Each number is 500 + 25 x the weight over its row's rms, rounded and kept within 0 to 999. Layers, rows and columns count from 0. Numbers have three digits each. The size before them is the row's rms in percent of the matrix's.

# down: layer 7 MLP down (transposed), 256x128, rms 0.177, rows 203-233, columns 0-63
# gate: layer 7 MLP gate, 256x128, rms 0.196, rows 204-234, columns 0-63
# up: layer 7 MLP up, 256x128, rms 0.203, rows 204-234, columns 0-63
down203 126:554516506501487495503512495483541509521522520467518519465471514514460496533495518495493477544509497439483472532489506464486477542486481535476515484519501483485480539484488496482483508493490516
gate204 102:483476514502484467527543485505456490535501500527484474502476514498500480526475535475517481507497469468520524494509474491483508502504532492478515535489510525494445499537434528493483496490449522
up204 090:500494498475513497489465508497509494541520467486551511522502541489522520486520559483462509487533487485493519510510486500520496527454492475521511520519503537458456457460495534482494484505483410
down204 090:533538514486507536513512536482480534503507505534442491477532477459499488535509512497525467488493566461481528506489502498508500517500492444496495520452510471496531468549534518475536513496525484
gate205 113:494494501503501490442437468487556524480482479479513511510532491510502517518477537484474477470508467520499520495462479511504471453504456462482487519498487482549498512458504531496534479463512508
up205 111:544526509472495486475510446488504530545516538501544517483464505542520493508506477494513531542460475508529501476501479491460504495515536533467474461510510505513498485485522485516518496504504541
down205 102:515525522498541521465501497523488518502463472486508491517519495498484514506525508489475502498473481537526480516505491484517480525513437439468462537458455482475465513526523506506494497535465484
gate206 109:553506493487513462489496497475504455525532486488472501484485522521512497481479529505545572541505468501535521527485472489511494507505517491508475454482445526526513478523496537462449466501464544
up206 104:433535496519538521474511449475519490536466512552531490451567538499491497505487498482465486453527516515467505512499486513485554517491450508532480517497537475466499520490481473476495515498519518
down206 103:489484491496505503492527470471513495530518515510450493473460506483448528516469477521517538494505484447474470482478459512485502502492535508483511457453529440511507508507509526483524523500517492
gate207 102:489538489544521519538487507500526481509472474459532505488494508545553513471532486524511528524522478534515516473547486542505512517521535462459509496523486537462480458459497494492532536498496524
up207 122:508484509470468526481518494501471517512562499530470466503528482495419530509462458479520489476508507470501517529495490506512516494502512511523474562485526501511534524529485486524469508516499518
down207 101:473467481507509478515476492527497496511440545525489493486486509509448532522551487518503506512544478518506507530474518503538485492507446498527468518465488489557519519478496514530498498458510521
gate208 095:489516464495550512506510576486543531475515524555465539527485515519482480492546499524501529496469470513527517527524533500483482500527530470495499516524458473495480435497503508510462504515462511
up208 123:495506471549532512525490511519550521459497510540466513515527507498480488522541496531493519454484479469507563509504516498476468506518494476504502509548461503503475481489504504492498489521513490
down208 112:483440509505468496466518504477504496553532513507496519489511503491487493524491442512469518490551503475458496511530519551475482491534475503502479459536541531505534549480489483506479514493549537
gate209 107:509493480480449507468514464528521530525509435512505480522472524502535482516471531469484522547492501500524507533481464515465507539504537514514520494510533462533503502481488497504455493453502515
up209 106:501488477533500527530495466495509495500459496511506489483521473484524493520483460527516508516432509447502498547515510470469511505507531477485506503528524522444500490515552532508510512494493512
down209 113:480497575525530529527469505554521489494492500496516494534495503500503514463506490492463535475594509482476480485490517467517488466490494490499499476495453491521514482494490473497515497467496491
gate210 089:545526568491526493535475544475571487490567476498508417461421514480480469461471501495514534520534512479487511525498528490511497520504517499489491496520488506512493516542486478487494489501501492
up210 090:489497521497543513514522502494541485493514520489537481469453546491494477450490505521484537499528505460483516515456513511516519523503471535524508487475501463520540503530478461500497498493481484
down210 085:472486496456483499499499524523502499468557492502537489522445488503490455495514498498518433473494496517535553517494480505500486556485501461482456459485554503484511512523567464495497462500507486
gate211 106:505485464501463502540461493487479481552527519522509486537566495529536510482507535457492436488472510437536520530483497480498483494499502513490528460507445501479474509526503498484439505500489510
up211 111:502542506480479497500465482519494516492484554515527501517518505477525521461481505488540478525499492533512493486515477537510515475543490504481538444461512537512444504534508480491490484469510529
down211 106:489519533508488479524488510497524488500472548487502501486508485501561480455498512516467539485491502495504486510496494461479491468519493492494518544466503507455532452478517542487496533513505555
gate212 100:495497515480522554508508434507485503481501532510485507536503461518489492514487490477480495542501497479515546489473496484517439505544475471498513515512565496516480506481548509528528486510513449
up212 105:474491510541522445488489519514479545544511501445516476468488503483476533492501497488506488453516468537507491521493521496477475468497517491516461497483505500457550521503496506560495495452499462
down212 093:501473464499483568493502511455518476510489485487551490451519492492515500477491481544503497482533462482482495489471525531517546505437485534509440503528524512527484512545518491541453484529478492
gate213 103:505483491502532465488489496542534487483511498509487502517486499531508497525512481481533499510467534467467505568539494503510499512500513521480454505514487486484510492518450503523505502518525448
up213 090:512506517444473521509525503504483513528486509515493453501519570505519480504524540515493538490519461500519490512461530489463492505523542460511500504507539490497531555495466479519580465460487507
down213 090:505489508520488509474457528459502495521472512510443507476530493474505529485504526491524507486444476498489500534521464496441477512505513525456510505509514499517506501484498548474553510513523492
gate214 107:491486494488496548476494509472485503474491468532517509469473464498507474497498471466500491457488508471537541507519496548503531510521483463478552495475510479481536494503438514515475513474482479
up214 097:523512498513482504512502496497514511504477549453520504528511492525502477511488494525527461506495540483454506527507503482510492513512456513471503487460479548527497547504471545475510534503490522
down214 100:507543495473494546496532508450485541483523520478493503504500481516550574489536528483504485491487510480522490451563526527472528515466488505489537535500473452537466477511535525489514513490518484
gate215 099:479488455490454496474491496536533487465510505488502477486522513527509465474544482521486533517487472479502464530481520505540511559484523466492510490524489452490476430490504514471469512509448504
up215 101:514547509494514485523507535501513497478491506499496497531506503464521496481492509518494519517503465527519506522442504509479476566496494511504490489509471500555471486446446502496471504502512440
down215 107:518461448534506454510479534503440556475482524484508516501507540483485534499463515509555454483475473537498492507493538452534510503508521535501492507456486506497515477484543500492513512496480520
gate216 102:510505478493489477478506518441502470523492511468502501498455486497480482518508531478543473466499453497564512479448529529542452478498491498527491467483494498519499470524503490470467515536462461
up216 105:508509494508520470470507451503497542510518559511495519471478470476467496514525534496482500464460524540510505515443468505514464478485480483479491486547474507537476501514494491473484519524478451
down216 106:505484530466493517493540465499498483510444485519519446511497535493542463505481536497496466493495479537473479503544476496540515501499521500526478494508486507507487503507471522459531499483498516
gate217 099:511508487490447504515487480475534509518498500507474486508503501485507532479533453555507508486508456497482443509493518540542511491485489511486472453491504513447520473523490549502519509528508489
up217 110:495460498530532484487520544530534481522509506525478488525466565539524489522493549508461486463493513527461535530522500513546504520514473486513488465528521476518480483518523497499507488531485502
down217 095:537506471507507505507493538473491454531534527504532442534523523534499546488522495487498504497544483499514458534502479455464539493472539524498479525568531475537481515513461473509493501522470531
gate218 104:507500526502523510498504523432500468519486544530449459494479507523498521485459545490477508475510517517519508511538485537533488496494566494523513465510526470540508501535556490481489492541510481
up218 085:477503555466508511485461515507517529542504499494485518559522555475460524499491513506511486484513512530502520508487520516497497459513478511509481488493484481500489464461479537486514453499488480
down218 086:529516493508502523474528495488478504514479516507455497522490496493503520524446494452519551521503454493485508476499524495495503471489535530485526482509443506529534490498536499512510478533483450
gate219 100:527514503535520454510478525524487537523489501498505506469486501514513495485545530451440511531496488473491524473513533544496492531533485482494481495528496486529476514520499499474548497491461499
up219 108:480539458477487461494505491508443534469487493533502508481520450471502471512515529550536493450494515492459517551521473506505514480486566565517517516508518531509515503481501512502501466448486490
down219 114:512454494522489463495504495501469534501483521504472529439487475484559495529520518499487488519498477486532503498500482513514500482463465477493454498514498548555527549531524516484509529458518533
gate220 097:479486476484493452538504495496516507497460516459472493496485478463550458543506511525541495542491516510504466517525486510557473476501516502520531517456499494489493491518489527518476480501550475
up220 093:465518536514506496501456547520510508460493499505535492529509521438461505489496492512517466534477511539487530500482495522465494511504525503476488554516503477482543530522456472502518493512516474
down220 103:501479506452496493493505526484493472564548465505551495457534471519495429487484531523469546506506503482506490494531521441462522518508517503538493471504521475497489543489517472475470532501473518
gate221 106:500545476506481491549474467503474536514488487536511509502530516495501484542466549496479484477489497476482531497468514479494478523479456534511503514476497463493455475505458496516551486466505515
up221 100:494507495457502487492482468533490476498496561518492479558502508517499552507527492546520519513488513477464492476506555439466508474483489535499523510490475511490495474464444452508508505504483483
down221 103:532480525512539468497537521488509465499500457472521528544499492533464481476468529494472524516460511493514505496466504449503431457489514505527463469512507478499475479508503521521535485488526505
gate222 102:513530453494499491534469509524554451493478438511510489513522537507520505488518503521478480470511484475480483522489546514479494473516498496494556491530483483514554534524511505528497520505487526
up222 110:463478481465499534541510479490515489530473495558496503505508498500462575533507494506481507506511537489482523494527476475509493483490502459532482552520499546560474498489506515505562517544529490
down222 105:505468514475519511510502471483479481538480493508500493468516506550534520518490486496517483510521469526484535493497504490482496479479519509535489482497513544506445516510538498497454497512451511
gate223 110:511469492538456482537484495457508491499539496467522456528488526499497463525522470523482512482512501504518465507540551483523513507499482499461540536522447522502490472468495486507466503479554500
up223 095:527530512508491473479492503459495470515522517541484564541519462524491488453514517457477526495473472482524508535499521461475520480461508508495515483478468472477534461496474523463489458493496479
down223 097:514472491483493498534497531523485481512491498494458505511482482496497489488501503468489526513459521534539455489507483510503456533509482490548445521406513527474565491493520438532510551523505499
gate224 095:502473511499507526508458464533543531515513495523565480536480501474523556472505481497489507515513507507530548499533485496530511475516513514488467533511495532447490486500515470492472469524501515
up224 101:480503518472529513471516492492468513512518445490510516509520480444475458480522500508493492496468477560465509521503503497490488499545488526478501487479470495496484508468511449502494514519451498
down224 108:493506503486489560448511549550522536518556483503522499528473518476548533512494491481478473516476529466501478477527476524517561506519527493467450511463479468453493464531469497482483492498460465
gate225 100:514517532521515503512512486459504486521460469541506525482533477497510528469513519490479544513530519488509442482514480515517485514510526489507496555546486507548505513556482476526540498503477523
up225 091:512537460532481469514465514493528476506504499552469473519490475547498529481482484526517480526489502490491468500513516495495526522520484533462443518450512457516481494492518502475500536479501512
down225 094:459449525517502521495442483501517536493489499486471481538480517462487454473531504526520554507502457494487475545525469506520528510486502497493531497528502507535477489521484492513476485487505519
gate226 100:510447500487478506496503512482484528492453531498507490462505522498518498480551503496489470538514532468524489490489496479535550521514530554502506474540474494466474493471514489502484499462462478
up226 097:478529496468497567511500520498502490499457494534508507499509507501537486483518471518533474470475494496478485498541466491508504532517523469467487515504507512490517522500510534569525477500514444
down226 101:508470526528529459469511506510517498480468494509474478509502506534486495491486512459504499526465459560507478533455516540521458476527476538498480539508496494501482510494491496480525501535483519
gate227 095:474500511503530520466482486469518515508521526469463504502521545477503485496505518458499510514515490507511515492508502467486459453454457488511545508508522518509515465520475506510481520506492523
up227 109:475499493517520507462473495480481480499502515454507501513548529530490516505500510500521494504475487544507520537497500477497493470464438514487507527483531507507505443535523538514493491509498540
down227 102:478486493486525488483514540499471475488514471468530515465476489494504496524470502554476498561477509493503492510506518482471473497467503504522513484492519493499528513522459475525521474523506481
gate228 104:536474473504466528492470531527508474497539499456499498503524525521458505526537528502489490496478535495531463489474483463474451484538483536509547510516494500479515496538508476532514506456497511
up228 093:434473523499510499513537467477503479515536506516524545504444493444469510509471491489498491515523482473531511543500502500490515495515498495528479518500513478507530445508525463499499506488464493
down228 109:459523493522493513481463539478499522503563452472486490536513486503514517506567515510515480502486457485481449513520478509476503515473485524500532517501474474487470475494506533508488514534463518
gate229 101:544483505468502523490494502492423499485543513504487460482492520459484490515496490500468473480475470510512482512473508517531508540510515474519518502511530496512500515556537512457458549485497529
up229 104:519458492501483507542497511464495499499526500501494471509516501526526499486488456485514504540489471497517518525522505486525528537499552529450516512500535439512491520486552495516483481535490499
down229 103:487513515504472501501457471538518444523533472512498524507476505509488512516491525491539539480511511491541497488495515502496487512491492494471439507468541492469491531523513517465517499493551512
gate230 090:483485485532558536515488495512525520493483522469510472519518527454430520491476522469495488517479524492506487473505486494507491490526492482504491520519510508480442531464499474496441516469485511
up230 090:448474477519485488470530470517433515470504508477500492481476514481496543511488559465485530444513491481533508521477514513465532515529537494492547495467519489528482498527543498501495540466499508
down230 095:518480507485494484499491475491523504515458495502481479494510439511519501475516484459477526483538505516499530467515471542513484485511514499479575493518470498514473521476469439502485519528508543
gate231 103:503501516492557475447501504522512501509530462524522490555487544508516519552517500501508517502481528514475496527487487467493470510501516499475524540506508518509470468523513462533530507526504462
up231 108:461520493504484483512491489481456507538499557486515493526484451536521513476493498495542451490478554485502484516443497480472498507526507533480467528510456508536500517501533505469496485499515521
down231 104:510516505462516487468487435448495512486461500447466491502488497463509532484473492522508516508498492465502513498505505512510528448487501468484524502513475522493468469507446522483521544516526514
gate232 093:484539524549516492531484524498496457493472534486488517447474486534577547489492534546515479483484499540511506510541472503523456498459508513510501473516489466506504537529472485521448514561516456
up232 085:482511505506535468516487483514539505501477539529466509507526498501491555475503534500522506493503499457556495512491516453496487471530528535539491515503493465477499502521519465474455449497480515
down232 089:483464471487507523524504485552498503490537425498496484509481529539484503535527518527528516517499529488555504504538491487491539521530468457446477471490492516543514514510516528466496468509497474
gate233 100:510504498562496526486472531509504481519493496427490495489557475497493492463485474483528464474501459446473499490492520492480490533500491544544472511498517518462489508514508508478510500535479497
up233 104:515554546521483510534495515591505522464530478535480460490487492442488507492526511516511498481478497495480530500503501466501478485487490508485491464467532476491485503481520523488476493485485582
down233 097:506493501494502490482513512559486487490516474482505514516523490508515492557533480520519520504515489530537529531463499488465500499523514459502508497503514527492545492515494514528479504489474539
gate234 105:538486462538489494491508511475514520501476495475519503521467483491474551489499511498524493502494507451496511494501491491474496469471497525483520446484528491503481506494502479510482534504479475
up234 122:500505483450460486503480472452494497534462513486530508509502486460457545497504524464493580472527476510466548468506484506490495456481537495512498464513505467516487499495525499502512538535495510